From a checkpoint of a small transformer trained on Wikipedia.
Training: a variant of SOAP for these matrices, 3021 steps.
Each number is 128 + 24 x the weight over its row's rms, rounded and kept within 0 to 255. Layers, rows and columns count from 0. Numbers have three digits each. The size before them is the row's rms in percent of the matrix's.

# layer 5 MLP up, 896x224, rms 0.0632, rows 40-161, columns 168-223
099:094158094083077121115134121142117122156076124085107120119128137101151123141172169184120096169089124164144108114110153138115130139109137151110104133119122140120155096158
089:126128138068114112130143137124122173161131138138095129142090106103142140212112143094122108142190162078141135156105096157124089110165103070133149095160119134133138140116
097:117163099092111130125144126124118100147103174133117130168100100163140091118106151105122099108129132134137126172092133099150146101154138160102140126107144103163167102143
102:145138106127145115138162105131131145143141050134113178155103121102098119152148145146117107114088171178147132147071156118115113100074137121135115095117126155105143128112
089:152130162126136129132151113188132078154153133161085120139135121117107174133131104113113121151125112155152108120104135151110160164061133179151152116096132139097088122098
108:108098089130167097155124122135114143176145112130098139129124103137118079140126139167131161128114094132124121111132108131120108143112146134115133123116114148168122136128
104:093100106119147125131080138123112130137121103131151107119150113134116133112112114158169111147108141096113149138145135139138106153110164143123146131171218150132168083100
104:125176114112174117149142118141143101086107139103134131149111077120084165111110134155141094139142124131089106116172130095126144135132126144129144107092113162176105129131
097:129090126113144116160159152113135118128138178137100125092116142148141114130098135116130177108153129125105114131138084111116080134138120097152097121144156127102160080161
097:177202191136106126114118086119161100136135121138145128122125095158117106132100084151136161086168108131091101134117165149190148148157093120180095132105103118181156124140
099:131117155158131102129094110155077125135134113153137091120160083138171129129123169117123104141142163133088138094131121155114124157126091115149100136120137121070116111171
091:129158115117156120178144167113120130112143096120114058099121142092121083170121077148146145129127129111141172116169120133125127101123136129144108137105153136097162087135
094:175153138170152131133150151125088126137108146117144115119132108138107095145115117116143130125145116180144112116143125140122104166164149141153099133135117123143121161122
108:115178139116095121146136153159113052110119118142137130105137153159128128171103103096125121151144082137106113154107113144158085156141089115088128128145107123136183125106
095:109151160120089101159168126150110128120139163119095105102125110128119101120137122122118071137142148181126137131111132161160134110164133141146128131085132128131129113137
095:144146109089137122071119117117161106118110130124118117151140120085143153103154149120122148097139136122118111095103105127129145130114124122158168113148093198121106113119
107:157082079088164110157127109123102098134091131107172152112131133153120142110129140108125141114114087130146114150151139156125153183092121189079145132139141144110134149119
105:148172116146125109179130112137098141123101151189127138130135157093123129133149161167147123144101159123087138153121103130151141130114084146119140156134138151117123133173
100:129146160141118126136113155138097059087126170143136129133104138115085125141124145136144161152125138177111146139151152131137104110129124135103137107088148155107135117120
098:107102125165151108165094127142176105149164082111094135124111099105166160139087156123148105101138119105109131128097137126134097117084087159138147153131158118127159130145
096:127156147091174133148152136121131125132104152150137107094160172104118120151149140140136135132074128094109124062092120120121060102155176106140153146105131129109148111144
106:137095142180131135179087075123117134129097102130186140130151137110141110127113108154136136089144104079117174147094193130123111108157157126156146134135110098147104103138
097:147083135109092148127157106121119087151106138125116140154124163115102116103103192119124113128116131157086127157130161123099143111101129179126140130155144170194153112136
104:108103128142108155114111144153082120125173143136066097092096118116119098117118112120144151098086111152143134157124127154115165147100096099098090115103123125136096081127
105:130132135156125181149123139089111111106138080179145118101170140153111112098128179122169098143109130166106119150172129114151124116093146157147143144152162166122105134098
098:130127119121084115080128097157096103124107110142143114129139145137097183118121167117126100152135120127139132142138124124096127140144139143108123096097122077128123090131
100:115122129128113122123110083103119089123158137128146092146106112097158097137163139105112148125128201138078156123076160141125075122149123142081104099086155148127107073131
097:100090124114154120126152124130146094138139114167121152133122156111126156132120139122113166126133144139098164098083122121096127132142142108143126123116120109101118102159
101:111162154086187149118158144112083105123133147117119093119102096116134115130150125087114124144125135141111097124119116121143145145140107150164139084120111166104143119126
091:141073161101144152123159122118120101133144098138113151083125131118138137182127094134145089091067127163107169086146144112162121152150127120115118154093135141079097097123
099:131147074173181126126130136167138129112108108138162147111157137077106149135142117095133099094177093156127104165111141115162141137110143159156127089147121130148101131117
091:064121149151107143094129114121145122148132109091101138131116116140136130104044143143129169130103131133072151114129173113114134125113119115127125113085179147139125136142
102:136183145146151166093116103108140109160121124153118150104138120128192129140145156139186129134162108121135108103082146143149096142095100152165157125142115096137119149155
095:104121106146142163118165137128091104115152121167142103131100084137119133125143104189138093132140087134093113095140106101098126143146106162114146129127113115127081121178
097:140140093096157135107113149143116132114128111122131119075113140119104115153141120113125100141155146122180131130116116113153120118079114114132174166150144110120148140122
106:120110139129150116119136152154109097089132148091160115100138112145134128132142138148180098132132180104078191139135166118087132149106110097115141127117115121109141137081
133:143147130094144106098146096183142099133136127088141126129115064117128149187160102137150151100116127144140147112150142131173153161126115128127103116098139118133124151123
110:111129103115125108123150124132120117135120104146152154138158114128151146121155137155136130153106079106077062118124128163149155118111099100149133097155160145117119173122
093:136156122192126127142127142154165127138162109100171155139124141120122131127133126127192144119158136149145160131148139136112080115120122148144106111121145115117152154149
091:144138083156126106157121147176101111115119131154106108138171132118126141153152104124166159145078160161083094122153145096073127145173124125131090137136131088125100137133
079:139134145162115117173115123094158167103113133105120168107142191145152128118106136175133125104164112117167151149134114100155117071179113104134202125143163132103100113117
097:127107141138095152153172113135133154152139150080120128117141136080100113183120121113131124109109131112160129132132150109134119120145135134130124122128090132118091136132
099:161164061128151149097101165120110114116120128128122112137099121119107190175083118117140108102131145113084122144145114140100134205123155160130137114121087114067092118146
094:145128142115115103179135079113114113140103124126113087138112133154117128134090133102154101105121148197101104095133079112139146113083093135130119101081138139111152122135
097:103067122150143140109164167135152142176127110156123142165113112164128132119110092143116137160158117129111119176089124114139163089155134118126134083126154149177096139099
098:090139057101088129133164089079131134164106147153121110165135133163142147128152118138151094177122112151076111104099166200108120151095130147132166139124099107108121135137
103:141144143112147100109181108134117133104140123164091157151122137091136105083116142144155134121174124113137159161125148138135115143131113151155118163141112092146129100108
101:134107126157172122182109127131088132130131110126142103147127081150107170125122136157134115132156113155133195167128167148099130075143112096127156135133132136102147113120
102:120148148152149099126144140144121099152141164158132163103109119154127122153112126129107136106114194172082147141112112122100122129128136127085159142091136128136121152154
084:142117095140103155183144115145092099142130096142140113144136122094142167161094134127121090130135170156133145144080136101175149143122145139160096039119117132124115118118
093:119158120171112085137149082139144174164163131159142162155114107116142113089117132131144066151114065095136115120110096134134095123122177148152114120082121136124132158151
102:132107106090137127131078128149103104163151125143098160083192135142161144083180146103115135143157078093158111130147104111132138091118138146127116112147152139111134108105
098:131104120162126136135090137139134110111101110117128135125093108156132145126127140165128096114128127146096121140141139131137141164112153129153135118135133138139175143126
091:162152111133089148154112155113163067122098168119150163110120143103114155113160117134176138131137150146129149121122089168134106104132141100095105137145165152130141111173
105:128123166132165129117162115143109119127124104086136098121145137096162101107126112133121163087116097122144102114151109133149111102111135092108123093098120108158115143144
097:088145161082118139113137112131126150126133106168134158132105132081091091118114132145159141102114128092106111134121115115139164150148119095127151148123097119094114146143
104:100114078127128092137117136122176120184118126135102112124149096072143135137148109131137161095127098110142133124132138129126162163126139095116075151131159121144163138148
099:058150136135135062161144116133098091152150099158115143094136142116112164119147149120129185129132104113172125118126151135150140146143164108099128125133099092118136133131
089:158145140117192123078099101147166162120123142101142132129103068093100120134163130126122129138136145118153085136113153150089176117174145137142131123136137155139114108125
099:122145116098143090066137157150175144116118093129095140154142092079133094127121121141112141118183097112157085204111123097109150121124132138148149112124114117125137140088
094:109127105129103124132122099118158147103074156153164133119171096095139153153120144105134159097123171139162132153113141140149158127150159160173129102112095106133171138132
096:138132112140097096088135134129118158123100143135111089151153136128126132121088119105131123153159076177079142132104162076123112173127147114122138171124129130130151094126
101:127089147122078170151107140161125097141102083089169157105156124106133062156105126105171131111127118096160124089071099111100127125144124103175121138085160127144142116122
081:126111160092128118138106119087120143084097147075138125150130066117080136146136102097071163137151178116086128140118109118153169136107136146132118163139139136135127120145
100:131129141112141130087128151124083135082140157122137117078098121111096161078111130089140140109162096104132127140109106143141162097155124121100131141085145120139124171159
107:119155122107134120125154169177135113160176130129128154082150141098163148095138128118149116142145088129128097147074073117081083125099109140161152185121108112094124132137
108:092119144123143103090148184157157128124124114149121127116128086104196139134117111116068133116102138134139142151131137122140119121083139171169105112150115121123135123145
095:124146092139116111098121114103137080134113105132111131162101148114178099129110112115123123185125111162090059169151100131142158096136184099134143136119146132165102157130
102:127122137113135112151137083168119114119123108114086063126111161082145148104172107116113100129119141180146118141125113141120143116120141138086092114127115125110118119123
104:114175151133165131140168110127110061166164096100103100161112090133096135110131112109120137171163127153128126121101097119109087133116165136125135111103098108123129158134
108:135168101097154150136109164150139084139140182116123126137122138147110118154077149110141125109110143091097105113083119143126118115165144154144118151123130106128120080121
098:070098089110148124162136136143113122135093152133131167118097141143100141160152136149102129176099073089176141103181146085117123127124133153096137141127182120166107123101
108:105120142093090127130174100139119111142100136130140158175104090157127132110188167125116120142121156146089105149153086131143124134149150147070105112197077168099137126125
102:115140124117070107121132107114110104160121072118172166126113131109121124129127125127136163151182093103104105178138112137146117145124143137106132140133133103148130122132
091:119144138144131126166146121106148145136120144178121089161138140142139161141124167134158099169140168128102085091127104142132151085122067134095112147123117124125157143121
094:089145172136137148125128151113113129114108098167140109141153152117144147135129094156158127120139140122113119104111131101184121131117113150158119162093167110135191112124
101:094121159091098132139126096135162088136080112115123137149172107135109149165134128121157117168097117098135134118119135140100121132148139100120149127145119141148129117140
095:140152153126099111139162106155136107133117150106129131099111116103114120149145106116123114072144076146148121132113162065167142173086163105186145109142119152094146114143
094:132110130114098080124110108124174122144130103144112123108122144110109117158103124113146108114132102091088145162122128145131144155159132108131110128134124138133126122142
087:109213145114132126114126094165190143088143151106159103150122143137110111126095116149090120158146142125148136142153068136128119132138124089142122171155146110151140104126
098:139176128113116125135148113135109085143146128138095128177118131132077147139114145157148100088138095152133165113114129116088085131120121089093184128098108111136141137095
093:135119128134105153141126095120169105137135125150123127154088148115093114140118119077139131104105138129149134125102101110153137127116147147120094117089119140135123110129
092:159124114132123134131142083165142100146183149146153164100135107127114089123134142124186115147125125122142110149129091130101130189107121101092116144185122095159151142100
105:133108089140134123165119095118104144139090139123137181151137114141177074137137150134148111174071149097122108114147117133133129138115136093141130136141103141072170160094
092:107147155115133129174132157116138138138151131137150118102150105141135139145127133109175158169095118073109154144137071109136102157127079114112171145137121109100125115146
081:087141117145133129174134133136146115169086144139161112115110138108114136152124141128113138109130086075118142141122112113139060093129112129104124095145160130112143108151
096:124127091135123120162108142130126141112126146096114119089111131073158100150129147121178147156169132144142142110109112079141142129100125161109149130144148112118155117129
105:164121118113058166144094089180104150204157106152131145118079114105111156132151159103157151140157129137144086129132113126117121128141127138112093111102130150111150069142
100:114127115126158094195104149126134133130117132137116136135146114163142129128128179120151172143160136139154169134117100119143116143088131148118119159122162123098118107117
104:091135131171115107142173135077075123125163112120123147136129136077162121084161119128132156161182141155137157084165112143128115123107144141107082121132092101120089128150
104:103091118154169134123108130143079095098049109142116145088141103124119118147110129150128133155148139158174165132161145131122071133141127142119106152120127126129107098136
103:131123131098164132122123141114159099118159143133144149124094108128132128098137168112138121143114105139114133112124142115099056155094132189100122113148152157145141142152
114:082145143143128098122110120143118118125077141118136130178128114095126142152126131118117097098117117096149123130074128166126139144147146086108130099156131141103193133171
090:098124151136111151106102145116128142148156117146158107119090148122172122115146174177129129114112108095163120174145112147117135140123119146101135123122087140095115133118
096:111138088185108101146139073119119153101102145114115136101146085128093137132126104144119120087120118099150118118148115155141107100107135102155121158146111139065079117115
101:135138108103131155121138113157126199105115148156157139151114118123142149113159117150109104169143139132125129130133116111087174137137143147153130115090152130118120159119
098:077115102111167158155141131140136145107141146124184096159145125138104094125157102127127119163088180089130133124120100109126133112090171129173137113075073113106128122136
098:138145096150127116127111131181132136135116165124107133111155143152133153123155146164110090127162085152101135123148118084118134124104115120129105126125131117111102084105
105:164135128139134145155097088139192101149140135114169117142127117167152161175163146136111134140133157164114148126131142155125139124151124133101160135152095117155111122094
103:103186147106097148113096125174108103136117149077136122132121124151082153130116136102159124140111163128106146144154119146130127150161182109100136095142161100148137112141
104:134095152136092103136110129123123114076166131157167093142116106133100096153096097129153130127129092126153124136131130105120129130079114123105125150118175129135124134117
108:134153130105152099168111139133159157151120104119119124134157093093126147114082145140160160115173143109166119115129109140170120103091099129117091159129103080124128145130
095:100057089098134153147178111143124083178115115133126123189151125128143124131120136157144081109093135144105110141156116145137086130118099108108108098131131156123134159118
095:142160135137107152085119167136089108137179125120123188128105117118113138137144127171142143094135125158142129147112104115121157132120188107120149132135142126120159103138
107:115113079095116148139190088131128118132135137114142055169105121144114173116152126116121087123175169098139161094126111105150098158135134141088103118124134183129144098149
095:166127095134131169138160139151124125116122107092139142099113106146130081073122177153163129156178147149127128174165128131087130144119136124108133125149164149108144118114
098:141137126114140118136087130147144099133096128102151177093125101114129161159113102136144100145131141114154110150127135103133124127116141128122126109152101148105134149080
095:091081093164153169161137167115134135127134161111144071119099132152134082158177101138157139170110144136164140140124134094130144160083099176124143157123126131127126123144
104:114131082140157154148108124108085141120116105139093141103156116159143167135118150178139154124118091110139149129129140169135099149122154193100107136135110147130181132132
098:144136122127125142164154133118115141072116106126131162111153127079169103056139150119134124135157140158088131160117141113124145088129139175112127113115113122163052154120
098:113149129134118133112108128158121087162145135080120082115123123123108156131161112146100159159097147103155148143101162073127101156143130118099160121122124100178134087153
102:109170124096157139131123084207150140123122132092136129115133136104138152160103135162134170091117135110146153098114133110132119137114151097111107137114134166146129121099
100:106156076115169088115170124182115127111140131105109090104154134151098148123105119106131155145145130125120143125141161150133164118195123104123119105101166134126132142160
099:104167135128178067123122147088096110145136111120143151165089126136145156134152100098142139110153112143160115188122091114138128130122125118107095160153108176137129143110
096:123126083148111098103085143160102150113122121148119102126114155118148187086167127164221152159109106141095113110138113113150119135171126123152124128109094146093111129123
101:135178146118146154123164163127190141113116092133144147074120139077152107109099119154133155113125156107166126150079127096121138140153116159126094151126145140135135134120
101:111151074179084149150144111112092138090130103111105097129135125153165165102144149171118094161155123123140144170123131111179096131109143085141138162155142132140182122153
093:091167148155117107132163095111128098124137105158144102188128135138163159119105128120137144154135118102102092144120148147125099128091117098153136165133141189167150085160
097:128113126189124123171151152162083125139110112145148082122129100102120120121135156094142127045121136173146174153115130130152097067123139160117136122107090110140155144136
102:166096104137117131158114061120116116159125125132154148102153139130100147118108149124138185139089149103164123109166164101093105124102149141149112093157134126086100131127
098:130075153100121119128150138083137116141081127109150167094137119096151156142104109104143111115127102120143134125122131130121079128098123116085136088130118146161140087129
104:144115167142149106173112100133102162136127145121134164166140147132141144159129125151177140166149124139105156161137122124152098133077144144148089212148147122123132100113
# layer 5 MLP down (transposed), 896x224, rms 0.0633, rows 40-161, columns 168-223
084:159124169143131130108137135107134125125170120138139153151135112150114110103104066080110119055151120130084159114134148137145131127154118102075132128135075097146110114102
087:095077095094146124160117082142160123125138117118095100145125139164123084112103122127107131149082137131119154134115099110092124158126125147153140107118084121182112144126
105:108127091131161154145120124110140126188159143178108131120117088158128174149116101100141129127092155075154093130122136136108107113130124156134148121138150111122137143118
095:099103180126157161102140152070140125136121147108138090128152142165131130109110152117131110128123113107147135101142107119134091138125142096143095156102175117135137139099
092:142094098135116143123121158161089111090100156127114148134156076105094136083111107091133128153122162141158145098124113084110127106125099132157118078126131137169178101122
112:132108152150167131113171093106101152153163138104121157164113125117157093102118119145129099096131142149098123141158161115145119119153106155177111126177106116102106167144
099:102125109152147078140141141102121126093146100124115080100103125102144078141135127157138159089174137135179161137136116136121174132121113110099137125092146079146126152115
107:110122154119122121141128134148128105073149137143149167144097108100111143169214092093100163155101168107126132147141126164148116128100126113114102111124142127151144158078
093:114160123131143143102057101099176140130094143108111165119136072120139148137106104104155121124107150159132117145143148120149189166154154156128172106145125126154119172115
095:076109099111097112100157140146106134119093154146151116116148117116132137106136115068161108127125143067141137115125149138163102143106134124079128110137167129111124131119
105:116149137101108079112123124122137140114111174114176120158168133147149161140118145126134165142103085166155106087153109116141087110117102137135125164122124113120125129136
094:133126162154102126163144139105143147162136140091121175108138082113135134106142155112113101110133159132103111086137126156132126132103136131152149100133141098148135111108
094:080163102107124126138087093152105110092121141100121133141127074168104135102090121099091115153129104134110087124091144101157136126145123090146139123116116147135159135105
107:154152099127132113083155128160136080078132107082128110147155146166063153141109121144093140165129143129140094141125111103156112149144144131120131101180172107132112125119
083:154145134089129141095118140100149171154099144118139136115162117107147157142119111134173135122111101100117143148133095106121130124140085123135183119142124141092149148098
088:119107155170103125138125138150101134107142133150106141104141131145119108126088127145141116166106117095114134118122155118147122158141093126105102117122116077136101123126
109:150146165095148117154128123155071108121136149127110141143168095114133098108103118105091114113120084097147119119095112120153124156130163135114092127123129079112173140092
100:133113127131108166091126131129160126173116123114108182130112151148135098108056177124147122153127092151163106155104146096129142156132127135150109124120180164174109116109
098:124070099123090122192165098129122157180103113125143140087149139116125171139087120134049082133116106101100118111093113128152157124162110114110087140128107149129105118124
105:092125109150131115124133128109105114138166069179135144143154134071124103117136121077124092169120125159119121129094106163139124109110103167097110107170165087141146142125
097:177095123122157143125116158136160122124136149112113110152125155181158103107139115091144151151133145156145110143145129104107130111139110119111126129090108155139104131125
098:145115163091086115142117055143132170128134073140142117101136125118098151115128146091125128113141143152078148146112151092119106137157129158075157131093148158143155132115
093:082120113128132122144106151152117111130168107080147173116149162168135152129111100085125106122116173105151120153136093116159114122072142140160118105139137132108067133135
108:137139139073127162148082129116082141113160088105129091122082156172112095124170121176120142142118115118168113141083165127148164159138132104131168136087102108151142111125
107:153118099141114116089093101149097095108111131119116151107131150136130135097125135132113132162051114121099109111137117144123116111127142127110162153111144136129114091121
109:120135109128107135121149127133165137153090157134142130118148134166092128086144141104125108162153144166110129113137087096130145088099137118112102101146169116108151105098
105:183127108146110133143144151149123160101113135126090151116133118120135150127126118175136112123136106095147124125152047133118132111111120130150098164131136080121105130134
099:104105101167166169096113128150159175107125102105168073127120095130092112135099106130128120118133117127158135135106083146135164102138106096124119135132107123134159087171
092:102106153151084104130117111113090123155144169117117149140157162140101165149106130087137113105133130151114170102112091134139129130157121131173116178119159081133072117131
091:104180105156110119168116121147111125100150148145166139169086124128129149115134169129082152146139116105163109136078122112140104111126154114119122111153126123174172148131
103:126131149129117130170104143099141103143138137081129119091090125094118125167119144124117141132170135147179147103131162134113156145127120127115159122131092108136153120156
091:182117122087173140144179143088106169168089150167139107135165141161126088139144113140130120111161105124170109158146110083133064145119136113087144174176100117097168136139
096:136105127118110119138104129100094119142144153130116167110139120169113159127138114096119110078148152149165166110102129113140165124146119122137088121104161139112160075143
102:151102096152082194115145150129138128105116105113149161149145174079121105079172155117121122132120171076119143129150087111115110094154141101138113142106148103102093136099
093:120112120158107092136124116127119100147142110168097152163147161112160121168111142105082169143100090126080133114151109171082127158175124141123040099102111115149083109144
109:111127177113145133155121134098140109105169126127116125131089140129091122193097142135132135174146197152106146159137157131135132099085148079134150184156143105105139092117
137:073123116118148104119145148163142097108127130081099106106082168141142127175136150167113144123107150153118178132117147184152162166121133137132119117082111108181142114110
105:148098100109112162128147119080068119125098144114120144120107118113126127143132125108096106095154107139182109174130117099120153113132107141136070114117118121140153156108
091:125097110114135136132142148101112118124156116194128116125159144129166098127114127098089130154124170125090117126148114174119161152146137156139103153135183135124098070120
095:155141098115120126167143155118167110153159140133112131149139171161111162128137146129140158135158128117113119123127106104165115131139160140135136134151131102192114112129
077:118146099138100144101139177147084091136152163131125152185139107104094143136156107109115102146157185164131134096132157138166174137125100119110127135095108119127153130126
084:070091145108132105150107087124099108129136147104131166117132127139118156111125130119152100111121126140110109145135117138102144129129141124111163198127154104128118109122
106:093143108147152143125165167092116183120170100102118135117124188102137139168135170093121124122165097166108121124129121121126129119124144141128083147109110149109111142135
090:166055111121098130120118164129156119163165113084159151147142154073118118140166125115109116140115136110103130116099136150134145138175131098124154137111130145144096079124
098:119131104140116169136117136105120116124134130104116126167144155142156127131099150126161147113150135095136120143076145148130147075161098132194117070125128132159101132109
100:088128087165106099091135135080114169142167129158139156086112163088084031104128103135116126116113149103156130108147121110137087114112131131099126111096127188122156102110
107:135137165108143127187153108126114129088136124134119136150156131103088124137107137110154102127145115144152105105126131135123099091087055097107161106166128155120114111133
098:125161153147142116150122126146076076147150119144146165144142129148141142116162135135113139096086108156125134140141093144098118143148122097144099106147089144114118101138
095:136097114117092128103107104152112124109124140085088092162161114134128120113118108078096105123141117153127093130138126109153125158114137149132073127114139121142143116126
095:115120080113150101155157184164150155122122145124114126101153155161107097130166099139178187145124118128140152122147135145125161101123103118114179176128124148152144157133
081:117070164103135157108146186106103088111118119098129089098137122115110139128095120120097156114135134134092144125176154125136160123166095145098148112124141136131140095152
109:166132157116112168134111141125169143094119138126170149117162135106122142142147093096118102111081161110135094138151109120133096100104138160146146084190088111103148102114
102:103160102139102174118121183132164122095097113114117104119136146118128125109076119150131118148152113081158114130151140134137143140159131163136131112110131166153112144135
088:100100107119164165165122148168111155126112121115143140133150146150131137144100141127095112130100092142122143121124099082158109129113097116141111114100092074141167138119
091:119126124132146098116101125113120118163076150122070167143139133165066104130123155124159125151146124091067117132094081117168131150150153177151141127092157140095107142136
105:111126148130127185149148129143142087165092132120104146138142143131145098124113120123154154145139128143089148116118145175118105139138157102087162092146130147134138122154
109:189137140131126091115172151119111143132116093139121156120128112150191161108141125138093146091145134102139137115137138122109097139176109147123115156137163081099107115107
089:106107118118144132128107149102098166109123140134117126106132150114151103083120143145108135162120104159114133132157124129115146150099135160122097162118171099149094162120
090:136083144094121143140173118094168136157098127144121117115127154159135126109123102138143162152109073090112098136149118121118112132136118110078158150163113095117083143126
098:132158195116099144129139100156087096167166122129126117142159119125093143118127148163144133138147155161103104116134148119132163177136091109075107118111116132083138100098
103:137076078118165131109087102165148139117127145118156146119068150121119145124096115133148118116182151147114134157139154170130139123138113114126140135103127117140137111120
098:150147124156139088128137114130149142154169116119142145124122100138140111123153120110101109104127136145147102102139117136136131128126125110138139084146150102130062134126
099:141132117120122097127134121133127142107125164103126116202122138121109098174130171125128139141150150113102141082126145101124144110118085115127116156118133075143110185140
075:104107116146112148120142123172137118141142161164139141132115123133112123110065122133144116101143121133147116078125142087078121121137122150096111069108065156129142091120
098:119144093151149085153103115100126127183116112128112138117087133140138139085138135158109059113077128144140103107118141130113135143106129132131106135135118135177120122140
103:090108126134126103162130090152121116149144128142112148154137098151103127107141110086123124142106149144115174161096115150100129110124115098108128122138112136130124129156
110:191156134120154147137101150112119069161148113130146115152143124166120127122143139152148116171143079095113101161106158130107122095155160109160142119167110129138136126166
095:140129088113133116121116150152113118116128120147167110070123161130071120110150112091124099121184155117121153121127148165135110121101148087133110132131109134099159127162
104:124157130132132093174091113152148108151158137123110142106151134109130157138099131126170128131153125134121116097117169154101157157139093166140134135164115154109160071150
108:072105133127141128079143155112119115118135091112104138193145139133130117136103102099114126101167146166094158102132131120105144172158106120101121124113128110150092124104
104:103118115120106118096117154153147120103080107147119124161117138143172124120112085114123141140115127151098134172107092105112162152171134137102108142100126121136159128110
102:132095106155108118123175161138118113099104102140115136155135146143131099115139121114124102095083122135206152112145131106158176136104122103120150092094144134135101176123
111:123148146182131113133166128181123119142154145129146108133192107145064117163163123193114111098144109126118119121110139187135127155065127103173157120114068125127142091112
097:122095154144115114109116143110118120084135169154112083105122107112153160123158102089083083130126125163105133118139154105117106109135097127132124141094110136114096107105
092:163131132111114097159130134163131072152154153110169186150145135123180088110141123155105159121099102153135143149103155111130158110117166150131123121162119142178157118082
095:095116091130102134171157156132117125101134107116176141119120118182141135105142141135136126117124129118178153157155135099119166109123146104125141146174125132133086124116
110:096108078132121093100128100155141150093116118077100133151105153128140124085145118128131130094114135126126130112137106103111114121125180121128142109135094107106095145126
107:127090151128156127129088122108128143119120109148128152141107139103164133130096185131108117167119172083118148144143116160080112084179109136085083103128143110139066125128
096:132093124109108120129099141108138180105131128121122150137158156142128136168099104107128099127145122122132108152144135112139182119115144118119119112162167142117152141117
086:114076110128127156164124160114117140166135105091104133177131099189160114166130128126126139133102115149131075132144143103099113126078159135117108118126067137122124125135
089:101112130134184136150077115137143167122152122141108132093118140128160108140115145131137134145133166133103132153123107145119142118091133114126092146146124067105124132172
100:114147140117124128135106111156122129161147098113116110109171135154117133125121154117165093159117103096109160149132125087134166133148087145148098152127129128140114126144
095:088124096084144115111145132118171118153115086141121144112131106152119090132123103100177163101105105182125145129127124121116130126144085169154085101165102126138150124118
106:143134103102125117129127146138134109130163123109175132106142126141118130123133129135099116129112121122146091152130129064162121144150153131136125149124122144138124139136
093:133122104108130122094140124109186135097124147134099161162116109086092092147111107139134108115185094093179140095091147147138147124122118128117111161112132161152093119152
079:138124109114124134150111125147116164157155133153120115142147121139167135130096097135110117111135080129148161144112117145138179123135129142151137090121091129125154133118
098:151148133123142184090119124161098149122076092138168158135075148166086153096136114128139100115118108129127125132107120099097125111146126139165131113138077162118114125125
093:104115184131110109123114147106112136095120134101132117133136110133109137128133129147147098097097163080109094100148101134115136125148080089105137138097172131111126125109
102:129156076096089091125119127123133132127148119119119142053114153138077110127105143090130150166122130137144140146140117124164131153160141111153159118173138114157091117148
093:135135165106124116101124171203120137126133090155129129137131084135131138176104097152148111139117147112121087133107127144108132144140105102149167099137148166136132144078
098:107118094122097142141073119134141103119090120148148143119161098107188146149121112087134135113151204141141113140145125117135117160125122143118134132108087148160126117099
107:148152090114125111103136100146126141109136119111145135111083140060142177083129094117190134150166097122129127096128132048139112131131105129121164160173105118130106152114
110:118098141163160137107117157098117122153104145102109165114089149160146112087143123164141157078125148164126147126138125155151086150062140090131135104104101090126117134129
095:138136102135132072184146088138108098133104154076123132117171157142133187137105142107128134117166094178114133102156147106138122142132134142166106111107180161139200127110
105:129153181124131142110134153126143105132169112153145110123124111129127126078156138146123180160115143127127137122140150139148130150169108117089161132184164150093109151106
101:091123140133139163107107125118096150101145138149094137133176143143109198165118152115107106106092129119113152100107138135139131154100149098159123120115148138092104171126
096:135136141128150072131079113143113122115103152140061117082125115141191146123142089147120137121119098185130151146151158133106090140144132123128126144152129108096139096112
090:102132146102094106131129144074160118103112123123133105154070118123129132149121139117138162103096181094145108118121151126143099128145129125125101127096117136138142142188
108:122148110148127150175161106109125107130132143135098156109158117117101144153143100107104117143169205115097114103140167142103111151125082102096179176100103122122115139130
097:120073111147120150173188131095115128098144069102116117120116115113184079190135107137099126154116085158157120130153087098131120102107122113114131134149108113133118154120
109:115156177103123107115115116099152138105157125155120079162126129155123155126156097140126143118131136076160152133139115104154154112114129142108139161173137131116133160117
105:138139131109138109142132126129138157105117141144096152149119128145119156132135128124151118111144142102122093166106120099138111121144165178066126170151138118123103089151
094:169146131151168150120094135085147155089122137091103147115123112108175124108093151112115140096159122123149101137133129117121118117099143163154165127128107133144152136166
090:140095126132135107129146089146143077080106132139148100116158147120117078122131106133130124118111069103130132127138119091142116123122132142103087124125096137073120139103
121:128136125125112129129162128195108137090150148102107099099147124155135156177127087135129154133140150114117135177118135168129137085127129115154047121157113135158141106157
095:105137119131131155160146140154163116121179074122110173130138137151172121146139104146105154127148155150147150158142152146121165116158114110105124147086150107184147142130
093:118122113165085159128156132114120146118142129153153140143123149140177124069149155148141127137114102113146143144103119153146103100103154156138088155116106107142157118135
090:136085137112091095095177104161141136126139112128090156152137156132111177126139163101106179083120127102120103127132125150116109111138123137102130143096129148106141106107
107:132140157110133118151111099120091137140139092119153069091119147153090178129139091155112158147163156075126139152137121093123119105156146154106126151118102101138173102082
101:119159091110103111143119104148084101148121154147151162112144138127130099104108113129086096101118139147085152145103103140133113155161078087155110136106112138103159159151
090:137107117112141119153152155134100174081094115108116139150157141168138100105120146103143120103156115141139135138131112121119117091097136131151073156107157153077145124131
087:162096154155129121099128138111130159168143107158146145152133142159119098085161131131124086158124096108108133165138119139118116144161114128130139108152111164093119135134
093:127122140092110136118137116126126147175146157133146143157107170091115086057119116102158121124126145100154130126115103149137071108123116151122116082145123139134160106095
097:160124110089174164120154161159119097132136110086108113106169110126126123139136127117073141078144121127148087091137103143112123147132101161126155170171132097108101157130
094:116146119112122110141103138130099158132158107104153094147116119131132097130123139123192088098107137143130147125171157132141107118112094122156114172137138104111142127143
107:076118145167134132139163125131148153112128099121121114073132108139088123124138144150099125113122119109120074143109101174148130099126119161130138140138117151099111110153
103:120143107114103113149093150124170175126125137148134110100170122127148148101090124132119145137131141089125153100121133155151144141148180129128099153132149083152081168128
093:142109123127118126127141126143087148151119128112152138078124139148126142135141114119062168104127155110143117079128129106132175142145112113121146086131112092111152133105
085:114116140121129156133121104105116133168123115135156156124117101136121123152114093142076124170102162140119125118164125167081113135160078130115091069147137116140112080108
099:132162141124164069130162155152110153144101134155151138133121128163097167107137096129124117142120130173098110120106150126129143121101168106102182113185138131123150164114
098:127152130160135145114171128161097130129151106120151079121155144132087096109097128171120157094156109126124139120121127154130193145140161131161129140113108181112134097162
102:150148091187120135115097123133150119110176105165115125118134168134131134125132142108145142111134144068150117139158124151145143092120161165084100136134142100147165148148